config = dict(
    n_layer=10,
    d_model=448,
    n_head=7,
    n_kv_head=7,
    head_dim=64,
    d_mlp=1792,
    vocab_size=16384,
    activation='tanh_gelu',
    norm='rmsnorm',
    norm_place='pre',
    norm_eps=1e-05,
    positions='learned',
    qk_norm=False,
    attn_scale=0.125,
    bias='all',
    tie_embeddings=True,
    parallel_block=False,
    extras=['capped logits'],
    init='uniform',
    init_std_qkv=0.0226,
    init_std_o=0.0,
    init_std_up=0.0226,
    init_std_down=0.0,
    optimizer='adamw',
    lr=0.00125,
    beta1=0.95,
    beta2=0.95,
    weight_decay=0.15,
    lr_head=0.0114,
    grad_clip=1.0,
    warmup_steps=330,
    schedule='wsd',
    decay_fraction=0.753,
    decay_shape='linear',
    final_lr_fraction=0.0,
    batch_tokens=65536,
    seq_len=1024,
    doc_mask=True,
    train_tokens=358700000,
    steps=5474,
    dataset='wikipedia_en',
)
Each number is 500 + 25 x the weight over its row's rms, rounded and kept within 0 to 999. Layers, rows and columns count from 0. Numbers have three digits each. The size before them is the row's rms in percent of the matrix's.

# down: layer 7 MLP down (transposed), 1792x448, rms 0.0503, rows 0-46, columns 384-447
# up: layer 7 MLP up, 1792x448, rms 0.0518, rows 1-46, columns 384-447
down0 085:512482495501487490515508465504497534523483484521514516508467535522484506512536505486477532480483526480505548489496476504525467553495472589528510508476514495434492535443500469511494478468520513
up1 105:485500514496480484509459470520486512468533511493495477521491464486506493497494507481544473521483420518506506482520484487510502482501581525533481481519512458475487476493543476516465451484462520
down1 105:449503509496503524466498508514494507526544470481511498512462545511521492487463515549494533457499505542475510490510544514496520529511488540491489542497528484515497492474490445474458499507514514
up2 109:467522494495470499513508505484505492521473505482509460485515554508497543521509471507522477485531510467493491507452529491507514442499495496458499511495528532509490488485517541499522513512516507
down2 108:487505466507510512495564485514537497492475480502498536504531511482487500472498490530503530469480517495454525504460533520499535532530505521476499482467523470469459466507479545545552567495478560
up3 111:504512483509527480525508512504480557535540526486473522539461495507503541469518489487561501495504510484495481559509496491504519495480507499510483520479452516435506515454524517526537481485482524
down3 112:466437479507515485544510514505453507491481464501490507481482513487475502485544536501537475487479499513464458516537481498525514507480502530452486497519477513513514512509467529527515508488537539
up4 106:525509490506445530520497484487511478538479500471490494505494507530553522494510497479472521500484481450499511496524527519507534499482480503528554510533478500493485520521505508485513482482513529
down4 109:501479527527531467452493482490536507477507488509492505489534512499506515499494496493506493514482495500530542550493496478551487478483448461466466498507518468492490490426526537506503475493500483
up5 072:504447490481511459518488538492448484514524484539504456512523489449464449493469456542452508490499491509493505524503534489466486505500493497502521532490487516509499498516454450488512487494487492
down5 074:473500547508506550516558490541561534513452554496500482491480523515517530486482551478504507518516516511495527468506459533512534488507478520507468497495499504511491502492534459489474484513536544
up6 104:452506493522492513494517476492508519527530500531498487509492509504504470518516517510526475494516525498495474496548481487467495487532509521492536492503468521500470519481545470499508503487504452
down6 108:464497518532506474483516477535487485497507505533521542499552477546467493468501498513519499510501506517435462478515515498499488509462485493524517531506493518453494506512463498467539487517469495
up7 098:489503489523507522473503498516515498497499535517477499485515502481490474534471496486541449538511494489436478511520519545458497496546531476487495510508492483550509487493534484545536491478515495
down7 077:502505486505483527517546517504517485516487483503502493490522463513482494488476494487487484547491476503502491500534471472493499488514497413532527493536534483479505477467478470485480517475460530
up8 100:469521535529493526489482494538462490483468464477497487532520541559491511461538452491499482507497514492501490456558495535470509523523508526490474489532487521489492516533506528445518455498529485
down8 100:467475562511481442463534472481482504511511517459490513456533495536525496458470490470501500492484502532494484476491476481490486458511511552482485483483501532492496477498504514490495467508495484
up9 098:510488506501527481507505487522487479526499501480497504475527484521507490501483476503505459484506467494463485506432510487443529486511507523520502516537462527491562525488542505504555443504502548
down9 098:431531483496497470531498527479492520423517460513489522471545535478510506521518480464520522548494514474497455539540496530497455501519488499497539496533510509526499427498546496506487553500477513
up10 107:463487512501495506518481457494514490488520508493464473475497526516506501528504483486513486483519485484469492545530532504513458481565530516497521521454463512490508428517501517524481499497484564
down10 111:472475487498528469499539530501502502567442476522521480469483480493533532505475517502492485538525540484545490527488485487480515499519521544549508479468513465467528498511484443519530536470468511
up11 094:535498474478516482486498463474495537513545491505510483510509502473477560476489492477490483520488450499464510538502469467487487501521519488502521510485492477474501469499544506479530502471497532
down11 075:481506494494501485477476499533515468493495525482472485481480494499473482490525493503482522487540481524504454489499526480484475497528421400494498464502493494489532519495465506512497483455492523
up12 070:451471504478483493460494533538526533497544447464490506504473494463489504555529495531491482478467473494497528535530419479542503492501519498475512532488516495471530515489482495481470505462528513
down12 082:498482474468504524468499489550478522500499486465495512497454442528495529525536529467500526527491495517505516513525506532512487494525515453497467471538478499454492508533475513504480528559492509
up13 106:538537521531514466503489530497524505467514452522474548514492504517476529467500489482506498504457453491488526455516491485480516488475521512497513490497479468535513499487518471485560467498507503
down13 095:477501480517542512482510514512501475513507476479501478539482502459501493473521493488491522462498521502511473514496532496464503497526522523498457476499532503487478442516537482468485507489496540
up14 089:515489522532460479520467530479486563461459562514505499498530518461513564507513506532493449552545468442453482509525496455519498464488492509482541546499491483537512480487483483507483515494476502
down14 085:510462460500475492472521520482487491514482539513498484489469578476523515480462470517523501534477480503523459486502480473474561490536480502466494496521483461526482479509471468552529490488539484
up15 102:471497496485489507510529445480529491517514462463488488511509493493493518492535523493495444464523473496517498536492506519525471507484503524479524511538493523481568546519546525463494497501475529
down15 101:513513555554513477487438515459515523454498460490498504469546472495438515541510491528523485496509473461508497498451503508508513486505464498506469479440517534496506511478470487469541500509489506
up16 087:504485480521487531501470568504507483518477482545502512533537487455492485470514500524503555494469519472423507509516510500517471515529476511503460494497454489533538475499496529503480494476488530
down16 092:480512521477520503535489422485464511501528496510478530553530451511485487529493519465444454500481475526500566521502510553490533466530526481472469496474491443440487514474510472469520520488490456
up17 103:511484500523490494520470486526513514529498504495478535507530515515530538476529461469474504490506497503488513520485478488485498509500552553470498496461524492496504530480481485473469510512444462
down17 101:484503525460535487505467491496488505489519517519443476537508514506472515498494478491481506482490488507513502508523520460468512556477503489508527486490458490518465531528499544458501542522486531
up18 092:525490511499498478460523531536544490462504502468459533523487526463560456531504519524487481538487523496501483517524501504446534511508518522472491513515504491490519491490485494494569481482485496
down18 084:474481485481534500506481469528500504454478545494533535525533474475536513537571491495474494488499509527501485564506490516505499526528498514492483516466523471502545446489535493521484474484544520
up19 104:488500514507534512549503506455501513514542515488504487471504520492500507461499498466485519496520491466458511465509503507520471541539497518522497570515496469485511492493562518497485511490486526
down19 099:470503480486547542499520497521482491439523514514543468527509461512524487479509490515504537462463519489452495508491502503490484552536479506491494478489521491528476533535432563513487491477505476
up20 113:462514524518502489484520475498485545477543511538507486483523481482494526512472467497537494483465476503442506537522514508535486495512493507515505477519510471557516490485558488519480507506476484
down20 111:469518489548489507472485481503487499518535479574454473498489478505531532534514476517516531473494484489460488485491470459505475479477500539527493490492480455521488490479532487526533518471502490
up21 111:494480515493470496529497464516534528518516461486469517537521539468543517456493505474534458493467472514497515550500530520484540471507544512486482505434479482553500523520468503479492481486464483
down21 108:492502499527443470492512529479541523533472517507495474478484542486493500504445513528474484534469487501495483533478510481476494501487461474472506480495504493472498543495523478484512508520502495
up22 101:500512497488463515497510500484500486498548485510504504514516493515504482469505501493491485529522442507537506478521496524519483476533542513484455505502514498490502484503541532487496473487493497
down22 092:481487479548480514501474515504470494472512502499471507523491459482490496513486499498448487488496502527480487477550483491490430545511527468469524488516477522526503501543474536466512535518521488
up23 112:533454475467475516490530516487477499497466483470527467502500540500454480477466517488492492524519459514428522514512507456492498545543533500496528505533498513517489482516547528519542475469498516
down23 070:500517443485471501524518503472499469529492464489488487518519523517505461480479423499532504508483520570497519517505503513509524498512551492494501517492510530494479489517511504485504494505496486
up24 097:532483492476475478512498504459527474537515443475532539502490560514512522456516518492527489477556518504468488502528500509545512471539514519499518508491493515512516508520528520547550507506486511
down24 104:491496473486500512505550525522474516475423479525529518497502501495529490512434505490511526476468501514492480523496464501524513490506521597471461533480474519496501488500485511482489491508497506
up25 105:497480512513518495512500492489525482548544448476512539513505504518461477508514501486543483504469505491521552513495466472538488493500511505549493518461504508491540489480432498492511478494490503
down25 097:516481483505486517517481466486471494478548520466522477484524506493470467465533475460514528499463477467490523510490507520528476530528513540470491477532474496550495517518536516473482494475504488
up26 109:480511512502460501493502475496515544460492551506527502445462530453515530498469492482494502507474492467509463507480529492501528495519512520521501494499504530504477468496477487487564479491492509
down26 107:459495514503480504544535496525504487445509509545517497489483568495486459529471474490513490530516461503526472545521491492513532438491465489510492482503501443465524514485517517504456483505474409
up27 132:513544504494526493480521491509510513481473510501453551483576510484517488510490480504512456496512464505477513483529501538473530473502480523488507544464462526496505543505494527492494514483466495
down27 131:490518488486493500521530482490499530503478492522498518487478517526461529492460461504417475503516487462478497540445517497522465510497518512502519506469490498490496503500515498497496500487507516
up28 112:525477516513496471537483514512513531462472454551497481522457545475483505534556501494530458498480473495472491489499508479486472471509482518460541516501455548518516482475506512501489464519494522
down28 134:506509524544507535496516513504502497477534529513450474511503504537481522495494539491500505539464462507465497505487482496504538515527480554507568540473469442484495525472487496485468520498525501
up29 112:503535556531474461486471508507468508557509526510456490496565511502515530487505465505508456495458513464482506474501497494506487510504526519454556490511483541532492541543516489501493499522503515
down29 109:493480497515469477487509469498486468510470526506453512526490496518517485491480486479454512483459496471491495482500486531504488493502494524557466481521490493470524539487495486491482519507482502
up30 108:497525486535476514539472480497504489512533404486488500502517489490535471511488506492484471502516503473458477514548530546501471450514501530454500493498500504473487456529500495523479499471485520
down30 118:453463485523504491478516512492500524467487477493527560498527520503476454503470521478544478516506523526505457493485500503533531506466498509554491430442475452468504457470484511480544502486449525
up31 099:503471523478521491493512497533540476562504537486515483498491493468443495474464507500502534472498507488491482475475529494519487466511515526500516531494472514470497503534485493469508449488502484
down31 096:489510462484445479490503496531498525542518488483482488506506468509483523462507482437519505519494510522472533518531479491520455525518514531513507538539510489536486534490513548482468485484435497
up32 115:532516524517539508515477511532511488511482499492498490476531488480483465519467448542552454486575474489469533482486516506460498471533524525518511530507448502532507505521540494469535467532481553
down32 124:495492546507520468524485425503488486470475449470511472414538485522487485452502520519489485470467501465486457544488504497523500475520502510490481449503532528471518490531485488521475471492529556
up33 106:474500508494492460570509490511518493497469470499518557483496483511512451451500531474492511531510470493501483511533514508494499490518552498502490520472492486519478493520493500444527471474476477
down33 075:494518474482478490506565506492522505507518520516486508510462491493494507497513518506436493496511444601481495485484492501498578477462521463513524538500472538522539525515506503537493494506435513
up34 111:500515528492542513457523483507552454518507545525458525503491498489463514470530511483460486480500503483529514494523487524472509480498512516516527502488473499496554496525522508488473478516448514
down34 109:486498516468517474528550505534501471520517472509452527516501495501509490521496486503491514501509530514456490550511521571533470495534491543491481518531501523502459482522495440530500474532521439
up35 120:485523515501463535542510517495492483492492482544466499471506487486501512467502437502518504542484517489505497544495461491495529478524488513496483495494467466534514495547499495504518456488493474
down35 116:473497538515474511523471536515458509468490535496490509501515498526503510492478520512523517544528484501485557505489500504537465480507490512529489529439497496494531515504451524507488492495491501
up36 115:509514543516494494484476503499507544492492500513529487478505466496533493509541533467466525503521498478476479483492447473467507505545539497491530493505473555535512515517526527483523476467525493
down36 089:505501509506488511493487499456520465512515494516500487503502483513501496516484491462491568483501498491483484504497512520499504497508521383458531497506516529490488502497506504521508496479499500
up37 104:491483454455494476561468494481484509514492487468528510519514557488467500483514462519528477508483454479480504480477533490517488461463498489529537521511485532515484532507535508513493465506497542
down37 096:505487542536486477499481529509487497526511536515491494537465483496549469518484523521521587503452497505510492485493514491478499515489487447533500457503547512481486511523466448491505524516472470
up38 107:516504537550479463524511483488509532471521514520486508491471515454459530485510511512531481480490532472472509499480551497472497525509503511530463495497497490515495449481508498507514485545515495
down38 104:527522504480529451513506525488492439510497517505454514472524501524507535452516499472491530460477454488525489476488492478485483498536503494473475505475539552457542524496493511468476490460504500
up39 103:489487526482500471519506515560478498481501509517467473497473496514510468510476466494536483511478490505432521501535463511492522497534512523489496498509482530509477465504494488517515481519464536
down39 106:439502502535528440490516510479517494510472469476492495492478512526499490461498547484455453469517501515500532526516464524507477516534480517535532505471483471458492537488550487507467531483506499
up40 110:514505528520495495513499561514486495511506505521531487463498482502499476531496520507552462523513539473487534537490488455528495508521509505515570485477458525491495474554499508461525472492506517
down40 101:490513511465500485515510495505521511535475489509496482525517518465459509492498465518490530510477503496472550524538506509514531477529482474495510464503509547495513497480464562481459530476520578
up41 097:525514482496468498480483503510488487515550503505558500505524485495489476484517504549495439493497533506518492556506506502490498543559511529505525534507470461495565506501472498516490479485481530
down41 100:469448491491490532518571438494503477484537507493525505496473527501498494536543518507558492469514529517488479494488529531504488540497475536523434517534468520532477492470539465512412515544498455
up42 099:480486508497528498516517477505571529556527495511442498533483486457520490492524548482484507479484507523456513505514481498498490460521532506536509514464518489472537470536487485523490520505511494
down42 099:487485484504441509486530509490511517495512524463536482476452487518493473563535472482473540498516489460520491520525496492470423506473449504547507512516507489481506475485552539524427499509499490
up43 112:503514485504510503488524503510510483517498485506478482523448499495511484516566494519525545519529502472519530482513497469489454524469491487440454477491472491525509460501532505492525534496515488
down43 105:497491513534517519508530510486473482518466543495504520522460496444512475531549551511538525491498480512513481498535497510517508526502490538493467499514506491495496508489522504506535488500525499
up44 095:500492464493479486554504443495494551521478535474515480497510486485461475515487492468501476533539506497493484458520489482490506447509517517461495509531468500452492531482522521479481498448486475
down44 093:498496553503502478511520510488482508505502502442527536477487478507486489489505510506491503504495510492454518526518505490476513549542532547551483494541522535526490460501509467484488524482520503
up45 107:530484536498495472501528460509519461501475518467535554540444493537491488529521540470521498472456495474490539517523477522484441473497537510502493481512450491528494436523465504507515484514484547
down45 115:501451499496489501519528492498484530486516472456534515470471524506485455470455474536479507538528517488504500533517498536473505501474471510501509510488461510545500519477479495507461529499493541
up46 107:519504509488501483497488470495509507538524535478515477552491495498502476512488502481543501481481472498496504474520507459481479544497507486505494509546507531488525545462539517467514468496503522
down46 096:496509483475493486514432487487532482510553505512446513527517515512479470510474486502512497494476489571488512510498508493514550520509529480525521561465468436527522500512536509477517471465478528